Weights of a small transformer language model.
Size: 9 layers, width 256, 4 heads of 64, vocabulary 8192, 11.9M parameters.
Architecture: RMSNorm before each block, rotary positions, no biases in attention or MLP, untied embeddings.
Training: a variant of Adam for these matrices, 9661 steps.
Each number is 128 + 24 x the weight over its row's rms, rounded and kept within 0 to 255. Layers, rows and columns count from 0. Numbers have three digits each. The size before them is the row's rms in percent of the matrix's.

# layer 2 MLP up, 768x256, rms 0.0731, rows 495-528, columns 192-255
085:138166131109151162093161127106142126141090136113108158149154161146145167122160141122121109104133140099140120147165053110141148130114114064121108120123136115132116112117122118122106116148087148
088:113175112126173145126078135147109075108116172118108146139144088141143124178133154122122139141124145136160157120105148138092137151141114130099101117132155145137126110140144147168205141178144130
111:118186131121125158103150146138128077113139122125078099128130141169142148116132099116137140141159085094135134153128135106163151165114154115162208090136106074084105133139121095141111138144164123
109:117121124111126112051127138164122131156114122065163163176111160141126125124131138148118142137140098112137111126110126115116087132104153136138147132102120114121127140116108118135156110167130129
105:129140124154105134124166128108114170138125127118146120166131104136113124131153132128162122117115132105171127142104160171080136151123105117154140157098112104147141176167153119093151117082142131
111:129125123117131126116181141080148121109099152130105080083132124155128108117165106077146099121116115157108149141145143114096090113133114125098139118152124117131162114163144153149139094112158123
098:135160128103144138130116120125151116133120131128192122062132179158105128170104154134120117109144101156129113092118144162148140100181154184082101129106129137181157138108164117169141131136130166
110:128084114107123149117051128124132108108115121154148143158172131111095166136148117150132109157161080105137106135089138170135137118147109130134099154110100153119113127129106139085137102148081118
108:126147139149147160132114153113078096141047118144124112139135118121122128095126129132103137138122163112083121116142142126109143147140145137142133160126110136091102093135099128073123131171126117
087:098109115099097095121116164108118148108138120072157133153139118114166125110088105172117099116153083141135116169137131152111137149168111117121130133136084107109121156109085144111130145148151113
097:136171100143136132125145123127145135150115111094161138127123148125137095052134123158136078128147108146164147152116143094124096134111087121105125125169126147142121135126115149126128143108135172
092:144081122127179130105168144149114108150108142113114109118148143126121118124198152100126106110148124150152156125146133126107079103098183104148106137116134142141147161151133127160144115095096177
098:093125136124147064151130136153110142112119114114168083113170115136108123087082156129136132119109128091103134111177076130138103110096118114097124133133127128101122114140113123100115172109122191
081:124128157126117119125148142135102083120174126130104184128124105152095119196137102114166140177129160104110156142165075111146123123094104144156133140144159097122129136131131106117136135139126122
101:096155113131109142105098154102156135142116108138136124121084095138115143141127133082160096029109117105118137120162115128169123093105168097139147163145123113113125095085115107122120132121122173
099:120160133103118112134106113135156136125141106150128139114118111153153108107150110128177134099098163105142176149126118081094184153148106115173136094107120092132105140111099136124171112109117122
077:127131099140135141108144121135130127150109125117142124105157122134103115118141153106156157145076112098105136130099164091054130138115158160170127128149114162167157137117138136144055097109115144
076:110108139138091143183124154123116142096096127159125146141140113184102152120127140112073111127142129128148136101106125121125124097090146126126129114155140151119151185093160138153122135101126126
092:104119115085192141120155114087162119094106120124144085109123099125176111103126079118150101154095153123096135152129145129115134131115122117113118107202153147132154113134114116135156105115115137
104:140132101152141098144164095137113099114155139122113081138154091120145112146096118083132105124105159141137126102122099099133168148125112148119106155088148098106138164097087155137130098112112153
081:159115137109113096124116092106165165142138145162117125130136170108131140108122161099100146147151126158191123049096189136098113101163126124122166154129108151143143072109169122157147117146127142
101:125140161131114061110155154078161126129138137142126146133067112124081129125168129113122141149120147117135134156135143134134117154120173104123136154126097107108130084128102113112118148138134077
105:125092117092115110162138150145073112119148133121101104121135106149173126126107150119164142138140096121115137146098114136117149124149122120119105131139110140139134162084141136137144116099088139
103:119067143121111152111133150166110153129141132107119116127140142114187077122114153140117105155149124169111132133158106119144164087156105105086115119158103117193141149127099134095141131124154125
098:142116169138199096155179112093139108100137140091173142123138109115126098099116151173105125151139133123187129140140128187098128124158123160112145164093075111149140127144134115120114110162126162
108:106114102116124142142128122145090086152106157076151152145160135113148141096131135122103128154111117164147178134123098100154131144097190127127086149160140104125119159143160131142097119120110090
090:137116126082142113122163129105148108150114141113084083122121145107174130156130111079120100079117145142163086119127157123140141140119088123144120157149096137114135130131119128138142105107114129
117:122120080153164125121136117153127146133128138106094133128156142138119116137125114148108173126111152144153133099100123157123129111121169121141134169115161116107113159095092101068133108107141134
105:127134155114150104134140112094116168086162118146096131119117067104116136165123118137145176157114156127092105128125099143085158113138129138133127088142174152158171104101124136118143108166124138
107:146144136109104093171153120099099171158113130136154156104153140120111108108131135121113078142114125116102112116112175099132115096109181145131120149118142151119138113097106129108156108156115105
118:134153106141136120084135166153135097142137107096158104135163102162110129103158138106122145095118102152125141135106102171150107183102169175103107123122116107135157120106123138140147118105152140
094:145125137090151102098111087126160158139144149149173104157099133152161134093139123153142115115132082130154093185103162071151119132126134168156120147112154164167126150124138107127147094092133104
097:124109139146137152147110121157124126145146092135135069101119135184122121119075169136147135090150108134160119123133103111109148153093167132103137108098120142173142136151126106115141108148119117
087:099149163152125111136115103135128172093125118148104122143166109126152138167127126164123124118094161125128096126143090120128151131149117050131095137175136090112132099144137145134107151147097141
# layer 2 MLP down (transposed), 768x256, rms 0.0672, rows 495-527, columns 192-255
081:126184108122165106114138088101125122129092140107114133163159118153179151169167138118123106092122097123130106156161120092152168126136145112104133130135122110101112137136141132118115147098112120
088:156127121111172140111100117133144094135118176141109144142132126111124142179161132145126132132133135136172119118126173155129117167137090119096093115101150120162124089161111170139143143155147117
116:122088128152144130149120109120113185172131148138151179129154103111107103146101162130103123113103154110127151126135076152108139100110134149099085143111137183105160113116110099106131130112113118
117:104147137154169099120108152151145133129168166146160111161076099108130098116150137138158130142135104111123149134121145145125153165168136150135132182145145117127148096127097173127123150144128109
105:121131104124069098107119118091098123114088092114158118149141130121153130123157139139139153133098099092185112127098159137062111161135114162133146139103100127142152154188149150092153134084124123
100:119122138118122126091153124128115111130093158119106105106160140129097111113147116094125101139150140146099168111130136123130142132138115111104116130106110101116142130170151149181104127122114136
097:107181117135136136168137137159128164151143145106124130126121140150145164132086153111149131143121136133139142160130087111108103119135144148142124157107142139120142152109106120123150085132154126
098:124132094159101113135100096107140152115165128132166080134136119116154111096141149188131118123142137108117144128127138126134143127146118106130106137108116138151143149127138147126107151147149109
115:146136142110131099104122174132092098129121091132128120120141099122157151147118151137093147123113110106120123143170111137118143116139153129092145179167119088113128099134091085131130125081113100
087:127138137108141135107118127134134114103107134155099110098132146117133104116180110128093148135117135112160140115115128145129140149159132135128137111122136133108147129164135133135122114108106173
111:182131107129126067124128118109106112104118095095123175124113155153102109128107152121105134130093122102103114111151110166105121108131118129141150155107147182121112120133105158128125173138101137
091:098098133153161121127154106139106106132103099131138144145162124114125095128156154156115131120144101173150155095133113113107111117135153102142146130097123128130099130162160152175132175107126158
103:111171111097090147138164156122114140158122146140112115143131136087105147166132127093097158136145101179080121113169143135121133138171172090151113086162135118116089127118127136109136146111129131
086:141127162143111117118099133133135090137175137168111118127122132151152123140154117127150112114141136088096144126130148119126159115128097141108099122134140120138132115123135128126143151111145157
109:119137127180125096118099135112103158129145132122218146135108146105107149144136142154120105142164137092160123154159106083125198118138090126101108121090112163147139082171115142098122126164144082
100:167135122126140119108112102147136152138168091159118091154183110144138108126123118109146118083154160102115148118123147142099152139098136148103114100118116076169125139115121114157174152137133119
075:133111144137099116127095085139131117146130155133116150126124141152138136123105131129110080138103108138130157154102132068104099165113133123128095150102121169117113109144124181153118122111146114
080:129174124121133143135158119176170100135130187157153133113138111126132188106133120116101155101128126143124126169147134151141100117116131124116142147121139126112104121110121107136135147132115092
099:147151139121153127103096107131125121129164087110127128087095164148150092170135115155153146124134170137080092137107135125099112119129146129126113123151176110132094132084088142147184083103133128
095:136142121136130121120140098117154111145120162093130089116127092129110097111125115120101130136125170151138106105125139131104130105120114128122133138121169155085111109148132141170089159101113183
085:161143147134146135101109134106128130118191155122136134091136126136131201096143124145139120117108100169129118096123086121140174144131107099121132144124157136121100152130125073093151147134083110
095:146157120141117117137144112084117109070150091151113150101111135140147133151120104128137131105140158102144116147118092121122130125119098118143116142084099132149136071123108132136141166135125105
111:127144184123124113172128163125125127114138110105106162110147158135176112094101103115182131141120143145123101152121099153112113142151140151119135083148129189125132147130140166089170123111129135
103:151162125157150151109148158114128143135123132169135125124122088155090148147110176134083120140138129162163149162142075092159158109114115127127109146134101140126103094109123132130088125210113131
095:144158141130107107144145107141110095114121161097164125128148118100114151117109147114130155127125097087120113122125127117124094122106103120114108137143083101103119153089162119121143142168119146
094:120141125129121145144128114107114086139125155120149134137126141116147144124105159155111126142122124154133160116134140111138112135111147154133114151141131100116133143146138104140130127130141104
091:125114114126125113120112121134135132140144116109102123112165111101124124127152132134124128103143159174070106139136140093148098165162125119092115133109113158109087121123142096162123130143135139
113:124130158125163110139103110110139136127140109124115130133105149155104131111102141138132140125114111142163135139129129129098052137121128093119140138153104131135110084134169127134097117109152144
109:116153124117142113143124127132108177135138156115074118121108143151103142124162135122119067120145148170081127139158120104115155134137114124120151108175134128110099089126103110138168100125104094
111:158112097148144158131169168157135142103122135122140089133125155088144154126141111138126156154160110111128111167087148109140136130133136129125131095144135122112121090159182108129126153163136072
120:084195157136157080159127088098145115133110126140162120119156055175125099114151166113090137104154104123158108130099151118119128135119114166128143143166133162158121152142108135158144075133112155
088:144149144121093159121095111104142100096098118131140121141120151121101154157136103103139141138132151137115151149144135161128172111165112102127133091137103146099130121121122172121121132174120139
091:124142142151092161154118163129103118142143138108133100139105098157092138147138137097100143121181139135132111145140115084132085103088120099128134110137106141167158158139119098133133109168114108
# layer 2 MLP gate, 768x256, rms 0.0762, rows 496-528, columns 192-255
082:150115104124118131163132126133139162151139101109132121114102093165107163115127140099132170124125118120120101129120082145142120107087108157132165175141127139088099143106097103094119145129128109
107:133090088133119140145122105114159098107117126112133124130144173148167091130137089108173127153135110118162087153093134132131147183112084123119115120147133142085157139125100135114126142117137126
109:105141133170117116139129117130131121120111141123147130149112107144121076123109130096159157131117150107117121161139144127107139157166115113108125167136118104121163114120125130114087149123131136
096:146128131111168123113123133167145125145117110149123133099096137133105144142107149109095145121136163127061144126142086104151115094133131173126136112179150132107099111068101086171108117161140144
110:126107142129127121131067128159136105122161069114154146140113138087150134114083158177110171155144149119150077154125105139126142158145156110155121152112129136132095139102101142125123168116104130
101:179167142087120132115136116123145091119128130098166128085095179136130109177086166117137122109133135132102092104140127136168152142192154159114087125088130129186166134126155143184113131132134159
116:145177171136148115161161139110131174119148119135123141118114138161143126161122139148093114090088159109127147112156108104152143092126114114113156095150143098127111135132138147150113141136140139
107:124143115138110133118125179138142080183109140096143140138143155143159134120181096121131155095147082140157095122083137142121106155087142122100119140126119128119098133136107135113161130127131158
092:167144115168157091095118097114162107145145137149109115068111159136142127135199132124139167159126162142119114105125133114118135136112164132145138154150152123160142097167159152127156124090109139
104:119088107088104159136159168161122118155129109145106114129115131055108160139134078141133153111127102132134152133100131105153139111140092164132133129196119157097127149123119136160142128128165111
094:113150155105076153107103155133179132115141140116142146148122127131109165115093096112130136138157119102071106152118124140125139119148128140111154143153118120108149126153083143069121115143137073
093:165091149110118136139119102129158106089164098126192121133171111141136116126095105112173124073106141094121108126152139128127181127116110111132142099138139098109156099131166121153114124138154156
084:109136128122137147106127123138111129150147117091137126147141133143088123141125094128137128129134123077132164125114126104114136134117112117106192148117189100117138139152169120115156159153131145
100:149128144159141112116091161107147153130117155136169163084122131118114146134107156157120101143118138126124119117137103069119184106135125096116088145109101157146104120132089152110147162137107099
097:133118101127136095109109130170130121157128103168122155131142131114145107119139153092150162096095097086151157137108110101144129170112103162133158155103099123127112107100109096125165152157131132
074:123131131177102105101100156097083150112129105129115139140130150101113089110158128098142141151177142164119104129144158173152135085112125072109118121100136104121141156142122167117139147159118127
077:130139145156119079130109136132095151111145102126155140142116137141116125133109109110125113169071141131125141127089078093105149147114073117132086097080111138124121187157129155129115149115124125
088:159119121120128123137129152112125113106124168126161151153165132097150128109115136117118123113164112161163129119165143167171142135142132139153086139103093116141157166147201177116103131120087132
101:110129166129141165089097112128135159149111119164142177122100112128092131121126161130150143135131148113153136141177142162159102096136112097140159124097120132154123143131168102130109153152135102
081:111128178126166101101104160067142108102139147130118164120130192113111197130134111101099141116104122149103129089149078081143159106117127132107151089101139149121060151161161122127155145153146139
098:122151158139093121083106101078144111092152109132123131105103188127116101106153109115089144144132140121133101156130122126145112131096138059134149105088120138141151117128099156113122153147126092
101:127177174156104120144124148090176099097145129059155167109119153107166146094147119139173148157138144127121113137153118134113134109153130167136136114123110122069116123139116214114146140147155098
099:100135125117096116154150096140136109180151106112129119156114081114124137085146056140129137152089099095125142164108126122114140150145123164134174096087141118128129134142113137139116117113163119
094:127105138129148131151127137101119114124126118104174142153153120148133142128177138146117120098120112117119074144146103153153111117114104154097108142126112116141126125156127120105113149118149150
109:167108157152095084112135146119169166115158119193108102093114140135131101141115123113155122113151146089083080114158176150102134113164082103131162100094111146136117093102093145118147147127146156
088:107128162126094117127115130136126116120114138132177158140131141166128110130117142142094135181122113079147146128151126159148146108114157130128152113112145136133112150133129135085123144125105091
136:123142143119093109142155140127128138107127155149167163132107128083119121087114158057128140156117126120082151147090111101105082097101131143151127097114135107179122117134108141166138153128116113
103:145139125080103156098119137154176168111108146120142121120131156153116153115099105107108121089144112147158157112106128096183172149123152134110123128085097127141163161135105108142151155118117135
102:109110169128121107114103147133124086106086126101152151117158132176116102087131146153113113117100135130120125168161110123104109142098132114113101146160107161130153158136053161139104168140136162
115:128125164138120118090134132119210113097099129118181133111132126130110137131129144123133117118146086146110091118097149154146170167144096159148134157117110146137135137118162184133121103110134151
089:121102154125110152181168151102135131088102129129111144136129124107095137170155120121117122115127168092098154107115081149105170120154114082092130109124083103102122136160134163130091156122124140
098:084101119114104155120077128131138091129108107137159077124135142170120131109120123141144144107132075147121136130140121111084165158098159144122114137095119139154146158154103119091138116109153097
085:122117153107117132106140064136146133143150125148123147141137110134107112145135122170101148098113141169126110114114138092143119146124137143103158154125116119077119131135131135120092144132160173